Weights of a small GPT-style language model, trained from scratch on English Wikipedia.
Size: 14 layers, width 160, 5 heads of 32, MLP 960 tanh GELU.
Architecture: learned positions, tied embeddings.
Training: a variant of SOAP for these matrices, 220M tokens, 3350 steps.
Each number is 50 + 10 x the weight over its row's rms, rounded and kept within 0 to 99. Layers, rows and columns count from 0. The size before them is the row's rms in percent of the matrix's.

# layer 4 attention output (transposed), 160x160, rms 0.153, rows 61-72, columns 0-79
108:26 38 53 56 67 60 51 43 28 34 41 34 39 30 32 62 37 58 22 43 55 45 44 50 49 63 44 56 57 48 52 42 48 44 48 52 48 61 46 53 51 43 65 50 50 50 38 40 36 51 56 49 50 40 53 42 56 65 38 68 46 72 47 51 68 49 53 54 53 64 54 61 69 50 48 40 56 63 62 55
085:54 50 47 45 55 45 57 40 54 51 46 58 58 42 41 52 41 59 45 42 61 50 40 57 47 46 51 51 59 42 39 63 41 48 35 57 48 44 69 65 54 52 45 50 71 26 57 22 62 33 46 41 45 62 51 68 63 29 54 44 39 38 49 53 47 44 52 54 61 48 64 45 51 44 43 53 49 68 60 61
109:42 39 51 51 51 53 51 54 45 58 41 60 46 48 46 51 39 45 49 72 32 40 50 61 58 55 41 58 49 37 31 30 42 56 48 70 66 46 53 42 50 51 59 45 62 64 53 48 53 43 48 57 61 40 52 55 54 29 46 44 48 43 53 53 67 49 38 47 56 58 60 57 56 64 32 55 64 50 36 55
114:59 50 62 46 35 48 59 34 68 48 51 76 33 67 56 41 56 35 55 35 31 63 56 49 59 50 56 62 50 33 46 37 43 32 55 38 41 50 26 48 56 62 61 37 56 49 52 46 50 56 58 58 40 35 31 70 43 38 57 59 55 53 54 63 58 47 61 45 52 56 43 49 50 49 57 65 52 46 50 45
094:34 36 54 65 41 58 54 50 42 49 46 50 53 54 57 64 51 40 54 45 57 44 54 36 45 58 49 51 50 48 51 31 41 48 51 68 58 41 30 28 54 52 47 41 44 45 55 53 58 52 63 82 40 61 50 39 42 79 41 61 39 49 47 29 44 45 40 39 55 46 51 55 61 57 47 43 41 55 57 49
083:64 36 54 50 48 36 38 45 50 55 61 37 54 50 68 50 56 41 54 55 40 39 40 47 59 63 46 49 51 60 50 44 55 42 33 40 49 54 35 71 53 46 57 60 47 51 40 46 40 42 53 33 55 29 42 55 49 56 55 42 72 40 56 51 50 68 55 62 37 76 54 50 62 38 48 57 45 42 50 39
089:45 41 48 61 51 73 47 41 48 30 48 42 59 63 54 44 50 39 58 44 41 46 51 55 66 47 54 48 44 35 52 35 38 42 59 42 50 53 47 70 69 50 52 50 39 40 43 45 72 55 63 53 52 46 50 55 47 75 58 42 60 56 54 49 43 51 52 62 48 48 57 53 47 56 58 49 50 61 66 52
113:44 45 43 59 54 48 56 33 52 37 37 52 47 51 32 47 41 41 34 48 47 60 57 34 43 62 61 62 64 42 46 38 53 57 65 57 80 42 54 31 58 55 53 51 73 51 46 44 60 57 36 67 51 35 46 66 57 49 58 46 46 49 45 32 43 50 59 43 44 66 51 46 52 49 49 34 40 60 66 66
094:42 41 55 27 54 32 51 55 50 47 55 45 40 51 35 44 52 54 44 63 64 46 43 53 51 53 55 49 51 42 49 40 46 59 54 63 55 40 57 61 61 63 57 65 33 46 45 54 59 61 24 41 45 52 60 64 45 57 52 36 44 62 43 51 50 49 55 47 53 24 53 45 53 47 31 43 41 41 61 47
093:51 31 35 40 49 59 56 64 45 69 58 32 64 32 48 53 59 53 45 56 53 56 60 35 53 57 37 48 46 55 47 58 58 48 42 44 50 30 51 45 66 70 41 31 46 58 37 52 55 55 52 40 32 56 61 59 55 36 49 20 38 50 44 54 52 42 54 49 53 41 58 49 59 51 24 58 78 59 51 40
092:34 50 52 47 66 60 39 64 45 63 42 52 45 45 53 31 78 73 73 42 44 56 57 61 41 45 51 57 41 46 41 45 35 50 68 55 47 47 55 50 52 49 23 51 39 48 62 54 59 43 42 53 41 62 55 54 44 44 48 45 56 55 38 52 51 50 40 74 44 43 51 56 61 52 39 43 50 49 57 36
104:62 29 53 63 74 55 57 29 47 43 38 50 53 48 61 46 59 51 55 45 54 52 54 56 66 54 54 47 41 56 44 54 36 52 38 58 46 53 26 53 55 55 39 49 47 58 49 61 44 53 44 66 46 51 44 51 55 52 68 70 42 42 61 38 64 58 51 48 47 64 52 50 53 50 63 48 43 59 41 54
# layer 4 attention value, 160x160, rms 0.185, rows 62-73, columns 0-79
093:41 56 46 50 50 38 54 34 53 67 50 39 39 76 41 49 57 41 70 67 64 56 50 32 43 51 35 62 32 47 53 41 40 40 43 55 47 53 38 30 70 46 49 62 43 64 36 55 44 55 68 33 48 43 59 42 36 56 48 55 53 72 39 41 53 43 46 56 47 49 38 22 41 49 45 36 48 51 62 43
101:56 43 41 57 55 46 48 72 48 41 65 46 38 44 67 37 43 71 34 42 54 58 55 35 37 32 40 30 49 51 57 72 47 48 51 33 40 39 43 60 55 58 47 45 40 42 65 46 54 58 48 40 45 53 51 54 60 58 58 60 39 43 51 58 49 49 45 53 36 45 57 37 39 49 45 52 35 56 44 57
116:46 39 51 52 74 50 49 64 52 63 64 46 67 34 49 63 31 59 46 73 55 37 51 34 40 51 50 51 49 65 71 52 53 56 49 60 53 44 63 46 49 29 49 51 36 51 44 43 34 49 32 36 57 49 57 34 52 70 48 40 48 55 57 48 41 63 44 39 58 44 45 44 65 61 49 43 56 52 55 51
102:49 55 51 32 54 45 50 46 60 56 54 52 46 54 51 45 35 65 45 38 41 55 51 61 44 51 50 66 60 57 41 54 61 47 41 41 49 40 72 67 55 61 56 52 37 41 45 63 52 41 44 44 60 50 53 69 66 20 47 40 55 44 49 44 48 64 54 50 55 41 59 46 50 35 23 72 53 48 43 49
095:36 63 41 54 60 56 51 55 52 59 53 64 45 50 34 54 46 60 46 42 43 55 67 48 58 42 50 33 48 33 50 39 49 60 58 87 37 52 50 35 40 44 49 51 54 39 66 40 42 39 45 67 31 48 60 46 41 45 63 42 30 66 58 44 40 35 54 55 58 29 31 46 42 63 66 48 56 63 45 41
099:43 72 52 23 63 34 53 53 60 61 55 60 31 49 45 52 50 59 43 48 48 42 59 47 42 50 50 50 72 74 58 64 63 63 42 55 46 36 64 28 38 54 42 45 61 47 66 45 34 51 59 46 42 44 58 56 53 17 44 47 54 44 57 38 41 49 56 50 49 60 50 52 48 51 30 58 54 47 37 40
112:51 32 65 31 44 58 55 55 53 41 62 44 50 39 63 56 60 54 66 67 55 57 44 50 52 41 49 47 44 70 51 65 47 53 44 38 27 57 59 57 40 53 50 38 38 45 54 49 33 43 57 41 52 59 51 39 47 50 53 70 50 50 57 57 58 37 50 44 51 30 68 43 40 66 28 61 56 42 34 35
106:65 70 58 59 45 55 63 66 47 38 61 45 47 56 54 58 66 49 69 40 61 57 46 59 64 51 70 58 66 54 45 72 66 37 54 31 30 63 45 43 54 55 43 33 59 42 44 38 38 43 75 41 66 38 46 43 43 36 25 67 48 45 49 44 53 47 49 61 48 59 54 66 50 46 49 39 52 43 48 63
102:40 55 59 58 52 38 53 50 58 29 66 63 37 65 56 41 57 49 66 33 44 46 38 71 49 33 61 55 46 42 60 52 46 54 58 77 52 77 45 58 48 37 60 50 54 43 55 42 49 45 39 50 72 53 45 51 44 84 50 54 51 47 57 50 59 50 54 61 51 62 51 60 41 35 67 44 25 28 58 54
095:63 69 29 44 38 53 55 41 48 44 52 49 50 60 35 52 59 32 48 62 46 47 45 40 72 51 51 46 60 52 56 63 57 42 54 28 49 38 49 43 42 41 49 34 54 34 50 54 43 66 65 48 40 53 42 37 45 50 36 71 50 33 56 35 61 34 49 37 57 55 30 55 59 46 65 59 32 39 43 69
106:47 67 39 33 18 51 52 64 64 59 59 49 66 62 38 60 47 56 36 46 52 58 46 34 35 51 44 43 50 53 51 59 62 47 47 57 55 48 69 35 53 33 47 51 46 34 58 47 56 47 44 44 39 38 46 45 50 45 61 41 47 61 41 44 47 51 40 52 48 36 50 44 46 57 39 60 64 42 57 65
115:54 41 63 25 54 61 48 53 54 55 52 61 53 43 65 51 48 69 59 52 44 39 59 55 38 52 49 47 46 51 69 40 49 43 31 42 60 68 64 62 53 56 57 62 51 63 50 62 35 58 42 57 62 61 61 57 57 58 44 46 51 50 50 47 38 43 56 57 50 38 60 49 58 59 46 59 42 41 54 54
# layer 4 attention query, 160x160, rms 0.18, rows 64-95, columns 0-79
101:34 54 52 60 54 46 55 53 55 51 62 57 45 55 46 53 44 48 39 57 61 45 43 53 71 61 32 51 49 34 34 44 59 52 54 48 35 38 57 44 68 46 26 52 49 42 41 54 27 49 56 57 48 43 49 48 45 36 43 53 60 53 21 48 53 48 52 53 64 35 44 43 39 63 47 50 55 45 55 56
087:46 44 53 53 52 48 49 45 46 48 55 59 60 44 62 42 68 49 51 33 45 57 73 46 48 42 39 53 44 37 48 69 68 55 53 46 49 49 54 46 58 46 36 54 43 68 52 55 53 52 19 72 68 34 31 42 65 50 61 49 47 50 50 48 61 50 58 49 46 76 51 50 41 69 51 49 47 48 51 43
087:53 45 47 24 44 51 49 40 54 56 57 54 44 41 29 35 28 62 62 38 41 34 44 54 33 48 39 60 60 46 57 54 33 55 50 46 49 36 42 40 41 46 53 56 50 42 65 46 32 47 61 51 49 44 54 59 60 60 37 51 54 46 38 50 61 73 43 58 48 47 54 31 52 50 39 44 29 45 52 45
082:59 55 50 55 55 42 36 56 30 36 65 49 57 42 45 50 43 44 36 45 61 57 42 59 46 38 37 52 52 39 51 38 40 36 46 42 53 57 43 48 49 46 36 53 47 52 63 58 40 31 56 54 56 44 67 55 72 40 50 25 55 63 42 43 55 46 45 51 51 53 56 72 50 70 40 51 72 56 56 76
083:58 44 48 54 35 39 65 45 39 39 71 58 53 63 46 47 53 36 53 42 49 28 61 62 42 59 44 51 38 51 42 57 43 38 37 44 48 63 48 61 35 56 55 37 67 55 30 50 48 54 69 70 59 50 36 50 58 45 50 51 30 65 43 55 57 37 53 53 41 46 58 58 48 47 49 43 36 55 55 71
087:59 37 56 53 59 54 48 48 41 58 51 40 57 48 46 49 29 60 42 35 40 53 45 65 36 50 40 40 43 40 46 56 43 63 46 52 54 53 47 61 69 59 37 46 38 61 44 62 35 50 67 42 63 39 47 44 58 68 45 48 50 41 39 45 61 45 58 60 56 53 33 58 39 43 59 34 57 49 54 48
093:54 42 48 48 53 52 52 45 45 72 50 61 54 37 50 51 32 43 61 39 63 60 52 54 53 42 47 45 53 31 45 27 66 66 53 39 73 45 54 44 59 38 56 39 43 47 81 42 34 52 62 50 65 45 40 52 61 33 47 34 40 57 43 38 69 63 53 60 60 42 60 55 53 66 62 54 60 45 53 42
089:75 50 44 61 63 38 45 53 55 39 59 30 48 56 47 61 35 59 43 57 49 57 39 41 48 34 47 59 36 46 58 60 42 46 62 48 50 52 60 59 38 67 41 38 61 45 43 40 45 45 71 44 51 54 56 50 59 71 50 35 55 55 35 55 54 45 39 54 39 40 51 51 28 38 36 59 61 75 37 57
081:54 49 47 41 42 31 48 56 63 48 54 35 49 60 54 68 57 32 33 37 59 70 48 39 56 50 59 52 57 45 44 37 32 34 49 51 37 60 67 53 53 68 45 50 47 53 53 44 60 40 52 68 56 37 48 42 50 34 64 51 27 48 61 51 44 50 53 53 54 45 49 49 57 49 57 49 44 52 58 28
083:52 53 39 40 47 38 39 60 50 45 44 55 62 48 47 49 38 61 51 36 55 57 48 25 46 51 45 43 59 35 44 41 46 51 64 50 52 53 39 46 53 47 26 42 41 41 51 72 61 45 51 54 47 43 48 52 49 56 52 48 22 41 52 55 38 50 49 46 33 35 52 51 56 57 55 58 57 39 58 54
087:55 47 65 49 74 60 56 54 58 66 41 65 52 44 42 39 67 52 52 51 47 47 47 48 68 62 48 57 55 61 57 67 51 58 64 65 54 41 49 40 46 64 46 62 55 30 35 45 40 51 45 45 75 50 56 58 54 39 45 51 60 41 46 45 51 55 44 36 66 50 47 32 43 39 53 60 47 46 51 43
077:34 52 35 61 54 64 59 57 21 42 57 46 48 46 44 51 67 51 54 66 56 67 54 55 69 40 50 56 47 42 57 71 40 45 55 62 49 44 30 52 46 59 46 38 42 34 49 79 42 33 53 60 57 47 53 45 36 46 46 43 58 40 27 61 51 44 43 52 49 44 34 73 39 47 34 66 54 41 39 59
090:48 47 53 43 58 61 61 46 45 40 67 54 58 51 41 51 63 34 56 41 48 55 50 57 48 55 33 36 53 44 60 51 51 50 64 42 56 52 43 58 60 38 48 36 45 46 53 65 53 38 33 57 55 49 45 41 36 50 37 50 56 71 45 43 59 42 54 29 54 79 51 52 40 60 52 47 59 44 27 56
087:50 38 46 45 38 49 41 47 49 61 51 53 34 60 54 41 66 52 58 52 50 23 49 48 31 36 34 56 67 53 37 55 73 55 27 65 65 51 54 57 61 36 52 32 49 40 39 63 65 65 45 28 51 62 55 65 34 55 47 46 62 44 45 34 34 42 52 51 67 35 55 55 45 29 48 53 31 60 56 65
089:51 68 50 35 51 45 43 62 44 23 44 35 44 61 52 49 50 54 56 56 38 55 67 41 59 47 47 36 35 51 47 55 50 72 61 42 36 32 51 38 47 58 44 47 54 45 78 42 50 57 50 54 42 52 53 39 77 47 51 45 44 57 55 50 61 46 51 52 50 78 42 63 66 60 39 65 50 38 49 46
090:50 65 56 43 39 51 43 69 48 56 45 61 58 62 58 46 45 58 56 36 34 45 47 75 48 59 51 50 47 51 64 28 48 46 47 32 44 46 43 40 56 29 41 72 58 36 55 47 65 30 40 58 39 20 50 47 47 51 46 47 44 28 46 52 39 33 55 55 58 52 52 69 55 44 50 45 55 59 50 53
096:45 52 44 50 42 59 57 66 55 52 56 47 59 46 52 60 49 50 45 52 48 60 70 43 42 55 48 44 47 40 49 47 58 49 47 51 62 63 43 24 57 56 36 57 58 47 61 49 70 44 47 60 58 53 53 52 36 62 53 59 48 51 56 54 53 68 55 61 48 44 54 57 44 67 60 36 49 37 52 37
093:49 51 45 37 37 53 42 28 46 69 47 58 48 54 60 38 50 64 50 59 47 51 67 49 63 45 45 46 49 45 65 51 59 53 49 63 55 50 56 56 53 39 52 48 48 71 66 61 33 63 51 44 59 60 61 58 46 61 46 75 52 56 59 41 40 44 43 48 56 31 54 48 51 39 55 65 53 76 56 59
087:55 58 43 57 47 22 42 38 38 53 32 46 46 46 61 36 50 43 78 64 39 56 59 51 46 41 50 50 57 56 62 48 66 54 45 40 57 72 65 45 35 47 55 53 43 27 58 58 58 33 36 42 43 55 55 50 65 40 49 48 60 47 51 32 65 52 50 27 65 42 61 39 65 51 58 56 45 45 40 56
089:47 56 70 50 40 37 41 45 53 39 42 54 48 72 47 64 34 47 45 63 26 47 68 37 47 66 45 38 40 47 52 44 64 55 37 52 46 55 47 65 37 52 49 52 57 58 48 46 69 52 59 33 48 41 36 50 40 56 58 50 51 48 40 49 48 56 62 48 35 60 56 35 47 69 74 59 47 40 49 63
082:50 48 52 50 43 31 49 70 52 58 61 42 74 64 64 55 41 54 63 65 49 56 44 47 42 50 45 52 21 53 50 45 48 24 58 59 54 49 66 51 47 43 66 48 57 48 38 37 53 39 38 51 53 54 54 62 56 44 63 48 36 64 37 47 53 40 48 40 53 52 47 51 25 42 55 42 47 58 57 38
088:63 47 42 49 52 29 53 57 39 57 40 47 41 26 62 50 66 37 58 42 72 66 51 52 31 57 49 70 64 53 51 66 42 57 41 53 62 51 66 47 52 41 45 47 52 47 60 64 69 54 55 61 54 52 51 52 57 56 37 65 41 52 63 45 63 32 57 45 60 59 61 53 47 34 58 63 49 62 57 58
084:35 30 47 66 42 31 42 42 38 63 46 53 48 46 44 59 48 51 48 34 37 50 45 48 50 68 49 60 58 67 46 59 63 57 54 46 41 47 57 51 47 33 48 46 37 40 50 45 48 32 37 46 61 52 47 63 57 65 55 49 46 34 79 46 61 40 53 32 50 59 40 32 55 48 49 44 47 55 63 39
086:67 45 27 53 56 55 62 57 33 61 55 70 31 53 37 42 41 47 35 56 58 34 42 51 33 59 53 38 47 49 63 46 43 50 53 48 61 55 39 39 49 41 52 53 50 51 51 63 34 47 44 69 50 58 56 33 60 50 53 45 51 55 29 38 49 41 42 51 46 32 44 58 45 40 57 54 61 57 56 47
079:50 52 49 57 72 57 63 34 62 53 57 59 36 55 38 41 49 46 66 45 57 60 48 43 63 67 59 55 59 66 54 69 40 58 36 39 51 38 46 76 45 60 59 39 50 35 55 69 61 46 28 58 47 50 62 45 54 53 43 37 41 43 50 61 39 50 48 37 52 52 54 46 51 32 46 43 49 33 46 63
087:45 41 51 48 60 55 63 50 57 64 50 45 62 54 47 45 37 50 40 55 47 58 50 40 65 39 55 39 60 59 56 67 66 49 58 21 33 65 40 43 39 50 53 52 52 41 66 55 52 54 46 44 53 45 34 59 41 28 54 48 51 45 52 45 54 59 32 43 45 33 47 27 31 65 56 61 45 55 38 49
083:50 49 42 38 40 55 42 58 46 51 51 33 56 53 60 50 51 52 45 64 74 46 48 41 44 47 58 50 51 43 52 55 54 43 58 69 52 19 42 33 52 53 48 63 71 58 65 41 70 23 44 60 46 36 64 32 53 57 50 60 43 50 34 47 61 44 33 42 49 32 36 44 34 57 51 55 45 48 58 34
085:53 36 48 63 45 59 32 61 64 39 55 55 53 45 53 50 54 50 53 46 50 47 57 61 41 39 36 51 46 54 34 43 49 57 71 48 54 63 45 52 57 48 45 47 51 51 53 48 56 48 48 64 40 50 46 47 37 48 31 44 76 33 51 65 44 45 46 47 56 39 69 45 56 54 46 28 60 46 42 63
079:44 54 69 66 38 64 50 36 57 42 67 58 46 48 49 49 57 43 27 53 46 47 61 60 47 58 56 45 49 33 38 43 53 46 59 41 44 33 34 52 63 28 37 61 38 57 52 53 48 58 64 61 47 43 40 50 42 53 63 37 34 48 52 63 35 52 52 46 56 44 30 57 57 71 41 53 55 64 51 53
083:46 50 58 33 55 41 53 55 58 60 39 50 47 52 44 64 55 45 69 58 47 57 33 64 65 56 44 63 69 74 61 54 36 52 43 48 24 47 63 55 44 46 53 62 62 49 52 40 41 45 47 55 42 43 70 52 58 26 55 49 45 55 52 44 53 42 58 57 38 43 44 55 55 43 46 50 54 57 45 47
087:65 56 42 58 63 56 79 50 31 35 48 56 44 36 61 52 40 41 52 45 54 53 37 59 38 45 47 45 52 46 46 44 48 42 50 41 43 59 51 32 37 44 52 49 80 48 60 34 49 58 53 48 57 46 59 58 49 48 61 48 29 53 43 58 59 26 40 43 59 51 53 42 46 37 54 64 32 57 37 47
088:46 71 55 34 40 62 42 52 44 65 54 44 55 42 48 52 38 58 56 61 47 62 41 38 85 34 47 42 45 54 63 55 38 38 54 56 56 60 52 50 48 48 59 60 67 41 46 58 53 62 60 39 61 52 59 34 58 61 49 44 65 57 36 42 57 52 38 39 54 52 56 54 30 55 67 48 48 40 63 49
# layer 4 attention key, 160x160, rms 0.165, rows 64-95, columns 0-79
094:40 56 51 53 51 49 64 53 57 54 41 50 60 41 53 57 43 58 48 41 56 62 49 38 55 52 78 42 53 57 42 51 56 46 53 53 55 49 68 55 66 53 52 51 53 43 45 69 53 49 58 33 46 68 45 40 44 55 74 37 41 55 70 38 55 39 55 56 49 38 54 48 70 56 42 50 40 48 36 72
091:43 47 80 45 59 46 45 46 64 63 43 37 48 40 36 76 49 60 51 39 47 57 52 50 43 32 49 45 33 58 52 55 38 59 58 44 48 45 43 56 61 44 49 41 30 31 48 59 39 60 38 61 43 53 38 46 53 51 56 61 49 52 42 50 52 45 71 51 55 48 61 64 27 33 59 59 38 49 53 52
095:57 46 57 55 37 51 36 39 39 61 36 58 68 43 57 39 57 56 36 46 53 46 72 58 56 41 29 22 42 57 38 35 45 42 46 42 57 58 34 37 48 44 53 52 45 40 60 44 58 66 57 47 54 47 47 51 48 47 35 55 34 46 43 57 50 48 39 57 65 63 38 41 56 60 64 64 47 47 61 28
084:52 58 47 63 51 36 81 49 54 56 34 39 57 47 59 44 47 66 64 52 53 53 55 50 68 46 72 50 58 50 44 57 49 46 44 48 45 52 41 56 57 52 32 43 44 39 47 56 49 43 38 50 50 43 38 45 32 39 46 48 67 70 69 59 53 34 76 52 42 44 68 55 52 34 32 52 47 52 55 52
089:57 50 41 49 57 61 58 34 56 52 40 53 63 63 41 61 45 64 66 54 38 54 57 29 48 41 56 54 49 48 49 60 47 46 61 35 39 63 47 48 37 28 51 29 37 38 42 59 41 38 29 60 47 54 29 49 35 66 44 53 62 47 60 62 50 33 60 63 51 48 52 45 38 61 46 57 44 55 66 57
093:51 45 42 57 53 40 42 37 59 39 52 27 45 56 49 50 54 56 44 51 59 47 47 48 43 49 30 54 48 56 30 45 54 45 41 50 50 34 45 44 41 52 34 68 63 49 61 53 39 69 45 65 79 41 54 68 54 54 41 62 50 32 30 54 52 52 33 50 51 65 45 60 42 57 46 55 48 57 56 48
091:49 54 52 54 48 43 56 35 62 43 29 50 47 62 59 49 52 56 60 60 49 52 49 39 53 23 68 28 62 63 45 60 49 49 44 55 55 29 55 58 67 41 51 48 46 47 52 57 56 53 30 44 50 58 58 39 28 48 38 60 47 52 62 50 51 37 70 63 55 38 43 63 49 54 39 33 37 46 51 56
102:54 58 35 68 37 48 58 60 41 50 55 45 54 48 57 65 62 38 38 58 45 53 64 43 57 59 49 70 66 46 45 55 52 35 48 71 29 42 57 58 42 51 40 38 73 56 47 44 63 37 56 50 59 54 58 49 47 49 60 49 63 52 61 67 58 61 55 65 49 38 58 51 52 54 47 40 49 62 41 59
088:43 66 34 51 63 60 40 39 44 42 58 52 33 62 36 32 61 49 51 41 60 29 49 56 70 50 34 35 57 59 51 55 50 45 50 63 60 59 39 48 47 51 57 61 46 42 60 45 59 50 52 56 38 44 47 53 46 40 43 60 36 47 43 43 49 70 50 24 59 52 43 35 65 55 47 59 57 49 55 32
094:36 56 56 65 57 48 48 48 29 56 46 58 44 59 57 57 49 48 40 56 42 62 43 65 48 48 50 55 66 55 40 53 58 51 71 54 54 44 43 46 71 50 44 48 37 46 41 65 46 52 47 48 59 62 36 55 49 40 75 66 43 69 54 30 42 58 67 36 51 61 51 37 80 53 39 48 42 40 36 57
098:63 36 41 43 43 43 40 58 28 34 47 52 52 33 65 41 70 41 48 42 56 50 63 53 46 43 39 57 45 58 42 46 56 51 69 41 41 68 38 36 48 51 52 55 51 66 49 49 55 62 59 55 41 53 52 63 45 54 39 59 56 44 37 56 53 61 66 69 54 74 51 52 42 52 67 46 49 52 60 40
083:54 51 45 49 34 33 72 55 44 47 44 44 55 59 63 56 50 54 48 44 55 46 40 41 48 57 61 58 54 54 39 57 61 49 47 44 36 55 42 48 47 69 43 34 38 49 36 58 58 58 55 43 56 45 46 48 31 57 44 44 57 60 52 39 66 26 78 46 43 52 59 48 54 54 39 41 39 51 54 37
091:46 45 50 71 45 55 28 57 67 51 43 49 45 60 63 60 41 40 57 66 55 62 44 46 48 59 63 65 36 49 54 49 61 41 57 42 59 62 54 54 51 65 39 57 49 50 43 62 49 42 69 50 61 56 32 55 53 43 39 51 60 52 64 32 48 44 53 47 55 63 66 55 48 49 48 39 71 49 62 56
094:43 41 55 50 54 47 49 62 51 58 40 58 49 51 54 48 47 39 59 54 41 46 37 39 58 48 70 63 57 49 44 47 52 58 63 55 56 53 51 60 52 54 62 34 49 44 48 72 46 52 54 42 34 69 45 47 33 55 64 47 53 67 65 44 60 42 65 52 55 53 58 51 62 61 43 30 48 59 32 78
092:33 53 61 52 50 62 39 47 49 58 57 37 42 52 56 71 49 59 40 50 56 45 35 49 53 47 47 59 64 57 55 47 78 69 49 56 47 37 73 47 51 59 68 51 43 46 34 64 50 36 59 35 44 42 56 62 50 45 47 45 43 63 63 50 56 29 57 34 30 49 61 57 50 50 41 56 51 50 36 46
097:58 57 63 60 45 49 60 47 50 57 40 38 67 57 49 51 48 70 64 52 39 73 44 47 49 41 64 49 62 46 42 29 53 62 54 35 53 54 52 75 59 33 51 52 57 51 46 55 47 50 49 46 49 55 41 35 58 27 52 40 61 41 47 41 59 42 53 55 61 52 68 54 50 51 56 53 56 27 64 52
093:60 61 29 53 38 55 44 36 47 45 65 58 52 53 62 52 55 64 54 30 55 68 64 49 34 59 48 63 45 62 53 54 39 56 51 40 61 36 73 41 58 52 31 58 47 34 51 47 51 34 35 51 54 52 33 52 49 50 38 41 53 62 54 54 51 59 48 69 49 44 52 64 62 40 43 48 46 53 34 33
092:51 47 46 46 39 33 33 51 36 32 48 56 56 43 45 43 60 53 57 46 50 38 63 42 58 56 33 57 40 68 47 48 51 60 46 51 52 49 43 43 42 57 59 37 55 65 55 23 57 51 39 63 59 37 50 46 56 58 29 58 47 37 27 63 50 65 49 61 44 57 59 42 45 57 60 48 50 49 65 43
086:44 44 64 61 61 56 59 58 56 55 53 41 65 52 56 53 41 50 62 50 38 54 45 40 60 44 79 50 54 38 58 53 34 53 50 57 60 51 55 51 57 43 50 32 51 47 37 61 38 45 50 39 44 60 35 33 44 44 62 39 59 64 74 43 62 37 51 55 49 35 59 44 45 46 52 41 59 47 41 43
089:43 48 68 58 53 33 70 48 57 59 46 46 56 53 53 53 52 68 58 61 44 49 37 36 50 47 81 42 48 59 52 43 36 51 48 44 45 47 49 49 66 50 52 47 59 31 38 50 27 42 33 49 47 37 30 56 44 51 42 36 58 49 57 50 56 29 49 62 51 47 47 49 49 59 49 55 55 49 48 33
086:43 49 55 56 59 49 56 56 61 55 53 51 47 51 39 56 41 43 43 44 34 64 41 36 54 50 71 55 56 38 53 51 59 61 54 55 56 45 59 69 73 59 51 46 46 47 40 65 45 50 45 37 47 59 29 43 42 51 73 54 56 63 69 35 60 30 63 38 39 39 59 51 54 49 40 39 55 50 34 58
093:58 48 48 35 61 48 42 53 23 49 51 42 56 70 68 44 66 57 50 59 42 49 58 50 41 55 43 61 34 43 49 51 52 47 56 61 57 52 50 39 37 41 44 23 44 56 60 42 41 45 32 56 78 58 66 47 61 49 51 53 53 35 43 59 43 57 53 44 73 54 44 68 29 45 53 42 54 50 54 38
099:39 57 54 53 57 57 53 53 52 60 56 58 51 54 51 44 50 51 35 62 49 69 49 66 44 37 50 62 53 50 47 64 52 53 44 38 51 47 65 55 55 59 41 32 52 66 39 41 25 42 45 50 58 78 39 45 63 42 57 46 37 42 49 43 44 48 43 46 52 48 57 34 48 41 59 42 51 57 56 49
087:59 61 43 44 53 61 50 63 37 39 40 56 52 61 40 49 48 45 41 40 44 51 62 56 36 46 59 50 41 55 51 46 64 47 42 55 42 57 53 53 31 56 41 61 64 59 49 59 63 32 47 53 70 48 50 57 62 70 46 62 66 56 58 58 45 61 53 56 40 41 48 56 56 52 37 47 55 38 34 58
091:58 42 49 36 39 43 24 57 60 46 43 42 49 53 65 51 64 54 52 48 57 45 63 60 37 52 35 46 35 50 51 37 47 39 45 57 36 56 41 51 34 44 48 59 42 47 60 38 66 59 58 61 73 50 61 48 56 46 32 50 59 30 29 55 30 63 33 55 59 60 41 56 34 35 57 47 56 50 54 45
088:36 42 35 40 61 61 39 50 55 53 60 57 55 44 45 57 58 38 41 45 56 37 55 67 49 57 37 44 49 49 56 48 58 32 53 48 58 42 53 45 34 49 46 73 51 65 70 39 61 57 60 37 52 53 63 57 59 63 46 55 50 45 34 45 43 72 32 49 60 48 47 35 51 57 54 60 51 52 42 55
085:58 51 54 59 42 45 54 36 50 48 48 45 50 31 59 55 49 47 33 40 46 53 43 51 64 42 65 23 46 43 55 41 48 56 52 61 65 56 42 43 71 54 39 42 30 38 48 59 48 31 45 55 40 49 14 50 42 57 64 51 65 71 60 52 58 45 67 48 36 50 51 60 47 42 47 45 53 44 44 44
088:46 48 59 68 47 37 61 44 60 63 55 55 54 53 45 58 38 51 42 56 49 58 37 63 59 31 54 73 56 54 48 39 42 47 50 59 34 58 55 60 59 45 54 60 46 39 44 65 31 54 53 34 55 48 52 41 36 48 53 38 49 68 46 40 44 28 65 36 47 49 63 53 60 43 44 39 42 57 51 45
088:52 44 46 50 40 63 56 58 50 40 48 48 39 48 49 45 42 62 46 50 53 48 33 66 47 60 38 43 41 57 37 57 36 46 54 51 46 38 42 45 46 60 54 61 45 52 57 38 38 48 49 68 55 48 44 56 46 44 34 49 56 41 31 58 45 56 44 54 48 61 48 49 49 46 60 71 44 52 67 43
088:50 46 43 33 51 42 39 46 54 41 55 47 56 45 57 48 66 63 45 47 59 46 63 68 49 52 32 42 50 53 54 51 51 50 48 47 50 64 48 40 36 34 57 65 51 66 58 33 68 53 56 51 57 44 64 52 65 47 33 46 48 25 18 49 41 72 35 48 53 59 45 55 42 43 53 65 54 43 57 49
100:48 46 49 56 50 54 56 48 34 62 27 60 51 57 56 59 46 47 51 60 45 39 51 51 47 46 55 50 59 40 59 50 57 49 49 65 62 58 54 63 34 55 46 41 45 65 64 38 46 55 55 37 44 59 62 59 50 56 45 44 60 45 55 55 58 46 57 24 71 54 50 54 39 57 53 48 40 62 39 59
091:49 57 39 34 50 46 54 52 54 37 41 35 55 60 59 51 47 52 45 55 51 63 41 35 50 45 51 62 82 52 59 51 60 48 64 52 53 44 40 55 48 71 63 50 51 47 35 58 54 67 70 39 57 25 42 57 37 50 54 42 69 36 38 44 49 35 56 60 38 44 60 55 47 61 62 54 50 44 28 54